Weights of a small GPT-style language model, trained from scratch on English Wikipedia: normalized queries and keys.
Each number is 200 + 40 x the weight over its row's rms, rounded and kept within 0 to 999. Layers, rows and columns count from 0. The size before them is the row's rms in percent of the matrix's.

# down: layer 7 MLP down (transposed), 768x192, rms 0.196, rows 466-497, columns 96-143
# up: layer 7 MLP up, 768x192, rms 0.131, rows 467-498, columns 96-143
down466,093,204,183,207,238,249,210,219,147,276,186,144,224,212,243,174,192,266,196,146,213,261,183,152,271,250,185,201,207,223,163,188,201,242,177,214,200,229,231,216,170,257,272,171,131,196,215,170,240
up467,100,183,177,203,218,212,185,228,230,203,202,181,184,139,217,141,203,119,226,206,221,176,238,131,245,177,167,186,200,204,136,191,228,298,210,166,195,140,176,192,210,230,171,166,182,232,223,193,157
down467,101,171,235,163,168,173,190,197,226,221,162,163,226,179,196,263,184,193,202,193,221,216,195,199,249,189,240,239,208,219,179,217,254,244,201,223,155,185,187,241,216,275,180,239,115,179,169,195,221
up468,104,204,140,223,181,247,118,200,241,271,272,156,209,259,209,194,190,134,253,158,252,222,239,177,214,132,207,218,182,230,218,167,177,241,237,155,159,273,132,170,260,158,216,207,210,229,199,226,213
down468,101,197,213,244,218,192,272,197,124,272,260,161,210,250,219,177,200,250,204,203,193,287,144,131,253,270,180,199,235,270,186,204,168,250,232,172,160,156,192,224,200,235,190,146,255,229,217,160,121
up469,098,204,243,197,201,149,155,215,237,151,199,182,185,251,235,180,164,238,182,184,199,187,174,85,200,231,225,233,199,161,261,242,187,184,203,140,209,279,225,245,200,215,166,238,211,240,210,220,183
down469,102,235,208,186,167,157,214,167,196,150,154,207,164,150,256,217,247,268,223,264,208,202,187,243,220,183,242,207,111,139,216,243,232,224,265,246,171,203,95,254,209,140,217,174,253,189,178,218,194
up470,090,233,219,237,199,245,183,211,212,161,194,145,191,172,191,146,191,177,214,230,241,254,207,206,162,198,250,203,210,213,227,174,221,216,248,244,233,251,219,254,121,197,211,193,172,149,265,163,221
down470,089,218,226,197,160,208,179,246,200,185,164,302,186,167,186,179,209,270,264,237,203,199,200,137,211,175,265,236,171,178,160,213,224,249,149,128,180,181,234,193,197,206,228,233,224,187,224,189,235
up471,097,196,263,204,193,263,204,197,201,185,191,190,130,98,192,222,171,149,160,243,240,191,214,100,210,144,134,199,180,114,257,274,207,187,251,240,177,223,198,224,223,114,255,178,159,191,200,222,203
down471,100,265,207,240,204,184,232,216,187,234,125,177,251,194,227,145,227,240,201,192,166,184,220,179,190,197,262,233,154,238,185,137,293,164,222,204,231,132,325,144,126,233,199,280,191,195,230,171,233
up472,093,176,117,330,167,180,198,201,198,274,193,228,170,173,203,161,237,169,191,235,182,191,271,170,185,196,187,246,192,167,256,196,254,196,229,138,242,202,115,218,235,282,207,202,237,160,214,225,190
down472,092,232,161,153,250,240,152,229,182,194,125,164,202,172,243,172,221,299,143,199,141,198,165,229,222,194,251,161,178,260,126,252,255,176,211,252,155,213,134,218,268,161,238,260,231,230,186,174,240
up473,096,118,267,198,183,228,144,123,200,193,109,185,194,214,235,204,218,236,216,233,182,162,115,206,197,232,197,252,179,198,136,194,252,174,214,205,212,184,165,173,247,184,214,178,215,134,156,202,145
down473,100,247,215,203,188,181,221,179,281,151,229,192,199,247,184,212,209,198,175,184,211,205,179,218,170,174,197,152,254,227,145,202,210,203,129,199,189,213,198,254,151,149,171,185,166,208,248,203,162
up474,099,214,159,223,237,158,182,180,257,225,191,180,239,201,298,209,196,202,255,167,172,244,194,171,137,195,205,212,251,207,151,171,211,232,134,193,214,162,238,225,153,171,209,198,131,207,231,156,110
down474,097,200,69,187,256,219,200,244,202,235,194,188,243,253,217,190,189,229,213,174,203,195,178,246,295,218,260,229,238,201,143,123,207,301,237,207,156,244,227,194,200,191,186,210,151,247,213,229,187
up475,090,214,222,245,218,190,192,138,202,209,190,199,245,186,213,167,216,160,200,168,179,189,215,195,125,207,200,188,231,155,109,153,187,139,156,115,150,186,175,122,255,169,203,189,191,187,182,155,232
down475,097,136,140,160,193,218,147,142,234,255,240,270,222,195,148,212,196,186,233,204,206,232,117,212,221,246,173,149,202,145,176,192,178,208,238,227,214,204,153,221,206,250,154,203,187,201,152,163,176
up476,094,189,217,113,155,204,240,186,188,208,250,150,241,149,203,210,200,182,198,188,139,199,258,147,187,196,185,203,257,210,186,123,276,105,160,192,287,210,166,253,127,220,205,171,209,248,249,140,182
down476,095,204,180,237,199,179,150,235,152,228,130,240,153,238,151,191,189,203,203,189,243,200,157,229,180,237,214,222,203,208,232,239,152,284,195,163,218,100,182,196,205,179,215,209,230,155,179,249,212
up477,100,143,219,216,238,273,211,151,163,271,201,223,94,130,254,199,200,173,210,138,174,213,236,226,213,149,188,237,176,214,227,189,226,169,150,187,167,242,170,151,177,212,179,100,151,167,250,137,191
down477,099,95,258,162,194,269,226,162,189,153,225,152,227,237,180,201,173,194,240,190,231,235,270,252,278,178,150,236,176,253,251,178,201,145,228,167,178,201,207,161,137,155,154,190,217,248,240,313,219
up478,093,208,77,175,108,205,268,209,139,213,133,175,239,171,199,241,151,203,206,241,249,178,161,166,146,204,196,208,250,229,251,213,145,236,129,211,176,206,203,192,163,222,162,187,201,255,235,111,176
down478,084,203,109,210,180,221,187,169,164,252,133,181,241,174,193,217,211,165,173,170,180,188,233,198,162,242,254,61,289,242,211,202,194,277,216,235,131,175,254,216,177,192,158,130,171,268,198,152,127
up479,097,150,195,198,142,173,175,178,159,186,145,219,149,144,236,244,134,182,200,229,217,117,232,254,209,263,141,159,127,242,245,208,211,195,182,217,219,165,291,152,209,151,209,150,250,228,281,133,185
down479,095,220,171,182,205,232,241,230,206,161,126,216,135,169,264,159,168,201,185,227,163,299,223,217,244,210,235,254,178,206,208,246,183,146,170,218,209,190,169,253,257,130,154,248,157,212,226,217,134
up480,101,219,246,233,150,226,166,228,204,142,224,177,200,168,228,155,196,202,256,221,187,246,268,196,187,251,244,245,208,200,146,225,212,225,186,164,142,227,264,196,125,145,202,162,214,197,133,131,200
down480,089,180,201,195,304,200,194,241,136,197,224,161,156,220,235,104,156,108,177,181,221,219,122,158,162,248,136,242,206,201,129,197,205,244,208,266,223,198,181,200,252,213,188,174,225,233,293,177,225
up481,084,152,177,197,141,256,212,196,199,228,242,240,195,141,167,168,190,259,275,195,184,208,219,301,162,193,131,207,137,255,127,177,207,146,182,280,167,180,187,164,169,138,270,137,145,185,141,260,161
down481,095,138,216,244,227,137,184,233,250,180,157,242,272,204,198,271,176,227,167,241,211,165,184,203,227,211,182,117,258,190,206,227,185,159,120,162,151,172,210,168,266,168,163,251,233,206,228,216,255
up482,095,225,272,162,217,154,247,170,154,186,186,253,182,193,198,180,181,239,221,160,219,175,275,262,247,107,182,163,183,215,152,173,284,203,179,140,209,139,272,207,192,173,264,206,213,183,181,193,226
down482,087,146,203,179,182,244,242,272,203,209,164,174,257,202,189,208,193,185,214,217,135,181,201,236,233,206,205,193,231,163,209,205,135,256,220,167,217,251,208,149,207,250,165,147,209,295,178,260,154
up483,081,224,155,151,165,213,178,196,271,199,132,215,198,248,199,186,210,234,190,255,286,191,177,232,225,145,271,179,124,185,206,170,162,260,204,242,199,143,218,242,104,167,246,197,208,151,163,205,205
down483,083,159,221,240,244,180,190,143,149,150,206,217,240,113,157,170,168,251,152,220,209,211,170,110,208,280,162,161,219,231,156,267,240,92,182,231,263,207,210,166,231,203,132,249,280,179,199,251,192
up484,102,201,185,235,191,140,250,223,166,181,221,259,154,192,250,161,149,186,207,124,233,222,156,228,165,214,124,203,209,164,212,239,183,192,245,144,208,206,195,180,219,185,187,201,190,235,241,200,187
down484,097,212,182,191,199,177,245,186,232,126,237,182,204,222,253,161,176,199,141,143,121,230,203,201,229,160,204,213,154,223,210,219,256,161,121,194,262,288,263,251,204,208,192,188,202,181,223,155,172
up485,084,129,110,197,148,200,211,164,297,233,180,168,175,111,236,189,233,242,223,249,178,185,235,212,215,183,185,126,213,173,209,158,211,166,180,167,243,207,205,153,149,188,244,166,206,234,222,220,228
down485,081,237,192,176,240,174,185,170,148,171,233,164,160,242,108,154,161,153,143,203,148,172,217,178,161,249,296,193,235,174,235,263,150,243,231,194,233,135,215,283,272,213,178,251,152,199,183,200,180
up486,106,224,195,265,208,294,188,158,185,190,157,197,206,116,202,193,177,227,220,149,223,271,250,147,198,240,181,200,217,174,228,156,233,207,231,111,178,274,217,164,248,144,114,160,186,160,178,222,210
down486,096,199,229,242,156,197,266,212,197,211,194,264,163,205,287,173,156,231,161,158,213,221,227,169,165,192,204,125,177,212,216,191,124,136,239,181,218,208,258,133,153,198,183,234,241,203,176,198,198
up487,091,254,209,122,152,223,186,161,256,164,227,214,250,221,224,66,271,196,187,216,216,262,230,212,171,168,216,180,154,227,192,192,221,188,223,233,153,178,194,179,199,160,189,188,240,187,237,164,259
down487,100,255,205,175,225,242,146,151,213,269,217,224,220,231,225,271,208,151,229,204,209,271,188,203,231,157,193,199,176,201,196,210,217,238,152,219,203,150,240,120,163,228,166,199,325,229,211,218,182
up488,114,216,271,200,118,145,201,178,199,277,221,163,212,236,163,196,247,294,188,213,192,197,206,184,217,232,280,197,108,198,275,215,202,134,228,182,209,213,185,188,199,254,201,214,197,132,218,196,201
down488,118,202,204,193,324,221,230,157,108,278,209,223,177,216,267,173,181,163,237,142,261,196,181,152,206,163,207,209,183,229,113,175,240,159,232,265,190,226,190,206,199,189,201,227,162,197,305,133,161
up489,107,243,174,250,204,232,212,219,178,166,239,223,206,195,191,170,243,207,227,140,183,196,210,187,139,261,145,228,194,138,252,194,184,208,232,218,233,209,185,271,195,230,225,212,314,225,227,196,170
down489,100,228,226,208,225,234,141,255,171,209,259,241,157,162,216,172,223,236,237,157,168,205,178,157,213,221,198,177,275,241,208,135,216,265,232,171,223,246,244,169,117,176,178,202,220,165,245,164,176
up490,096,208,161,187,140,221,219,171,200,219,244,240,153,217,206,171,186,194,265,314,124,250,181,256,210,255,123,257,247,155,183,185,228,247,226,262,197,165,160,256,234,219,216,158,149,202,152,202,186
down490,101,221,240,184,274,239,175,250,234,279,210,208,179,220,191,222,169,235,260,145,230,213,257,325,139,190,213,195,172,240,141,140,198,180,159,177,177,205,156,198,186,224,242,247,232,219,168,215,106
up491,108,156,168,219,231,229,245,210,203,184,241,240,263,184,229,239,198,182,201,173,212,162,199,226,193,146,75,178,241,192,221,198,248,193,271,148,204,219,147,236,171,231,258,174,233,217,123,164,195
down491,110,162,159,178,222,205,188,183,205,188,197,236,219,234,205,199,149,190,236,108,188,206,148,286,206,157,219,223,155,253,224,159,150,199,201,162,176,158,215,197,121,147,145,146,305,236,190,219,163
up492,150,180,310,261,205,155,176,150,221,246,195,264,205,177,176,208,175,117,209,174,246,128,193,247,245,203,180,159,200,217,230,175,138,157,160,176,237,216,178,174,168,239,226,204,178,154,140,222,187
down492,117,182,116,201,179,186,219,204,193,117,178,160,166,209,214,212,272,227,192,206,207,229,227,162,217,176,205,207,214,192,152,149,242,236,242,184,157,197,201,234,221,203,242,165,184,208,236,140,192
up493,093,221,221,175,144,231,191,164,164,212,248,169,223,195,205,193,190,192,239,204,254,182,222,248,179,212,175,208,219,169,227,215,190,155,125,223,156,137,207,229,141,210,167,189,248,243,236,156,231
down493,090,215,229,227,254,167,187,267,230,276,248,203,201,200,172,198,261,239,228,158,259,235,155,240,169,237,260,112,219,190,216,176,260,252,187,170,243,227,250,155,237,168,181,192,185,153,181,220,224
up494,096,98,152,232,131,153,137,275,202,186,179,210,182,233,215,187,163,233,171,219,193,187,177,185,190,175,193,153,158,154,205,242,205,196,182,263,266,138,177,213,188,260,144,264,205,196,187,157,209
down494,100,184,133,181,215,198,127,235,268,193,204,187,239,226,182,219,160,229,276,185,210,227,204,229,217,128,180,146,189,269,196,280,239,160,168,168,198,222,192,196,162,142,168,216,145,298,181,204,243
up495,105,243,203,182,158,200,225,227,228,253,228,161,172,153,233,208,247,195,157,178,147,147,219,180,191,146,216,226,180,196,194,240,202,209,71,254,148,280,129,240,141,265,174,201,244,177,217,217,257
down495,116,203,169,149,204,327,172,224,194,202,203,202,246,211,175,237,156,249,172,242,203,207,175,147,173,173,164,212,200,184,299,184,306,185,187,235,231,181,215,211,148,183,203,159,209,216,247,184,248
up496,105,174,160,241,267,229,147,220,210,234,165,193,153,194,126,246,181,215,158,201,156,208,285,167,236,242,115,249,160,237,188,151,146,220,178,185,144,198,199,209,183,264,175,133,209,221,209,141,208
down496,105,162,157,168,251,227,337,233,158,176,161,125,173,160,166,254,213,227,250,188,173,205,222,209,230,243,183,182,225,190,175,172,237,221,181,254,243,230,256,242,198,255,285,193,203,150,229,288,199
up497,094,152,163,213,141,240,213,199,197,104,193,257,171,235,229,203,199,173,217,123,185,227,81,210,154,311,165,178,168,193,158,151,229,260,147,173,202,217,236,158,136,175,213,170,218,219,176,215,211
down497,105,186,193,263,282,236,211,148,233,143,239,172,272,228,164,219,215,249,187,212,186,238,200,173,166,225,256,159,155,231,208,193,235,229,203,237,175,164,222,206,173,164,233,234,183,195,189,272,251
up498,101,123,235,228,219,197,204,215,229,218,208,150,232,226,209,134,187,206,194,126,172,132,182,145,221,161,184,231,208,184,176,174,236,309,219,294,199,145,253,273,115,194,193,162,145,170,197,231,231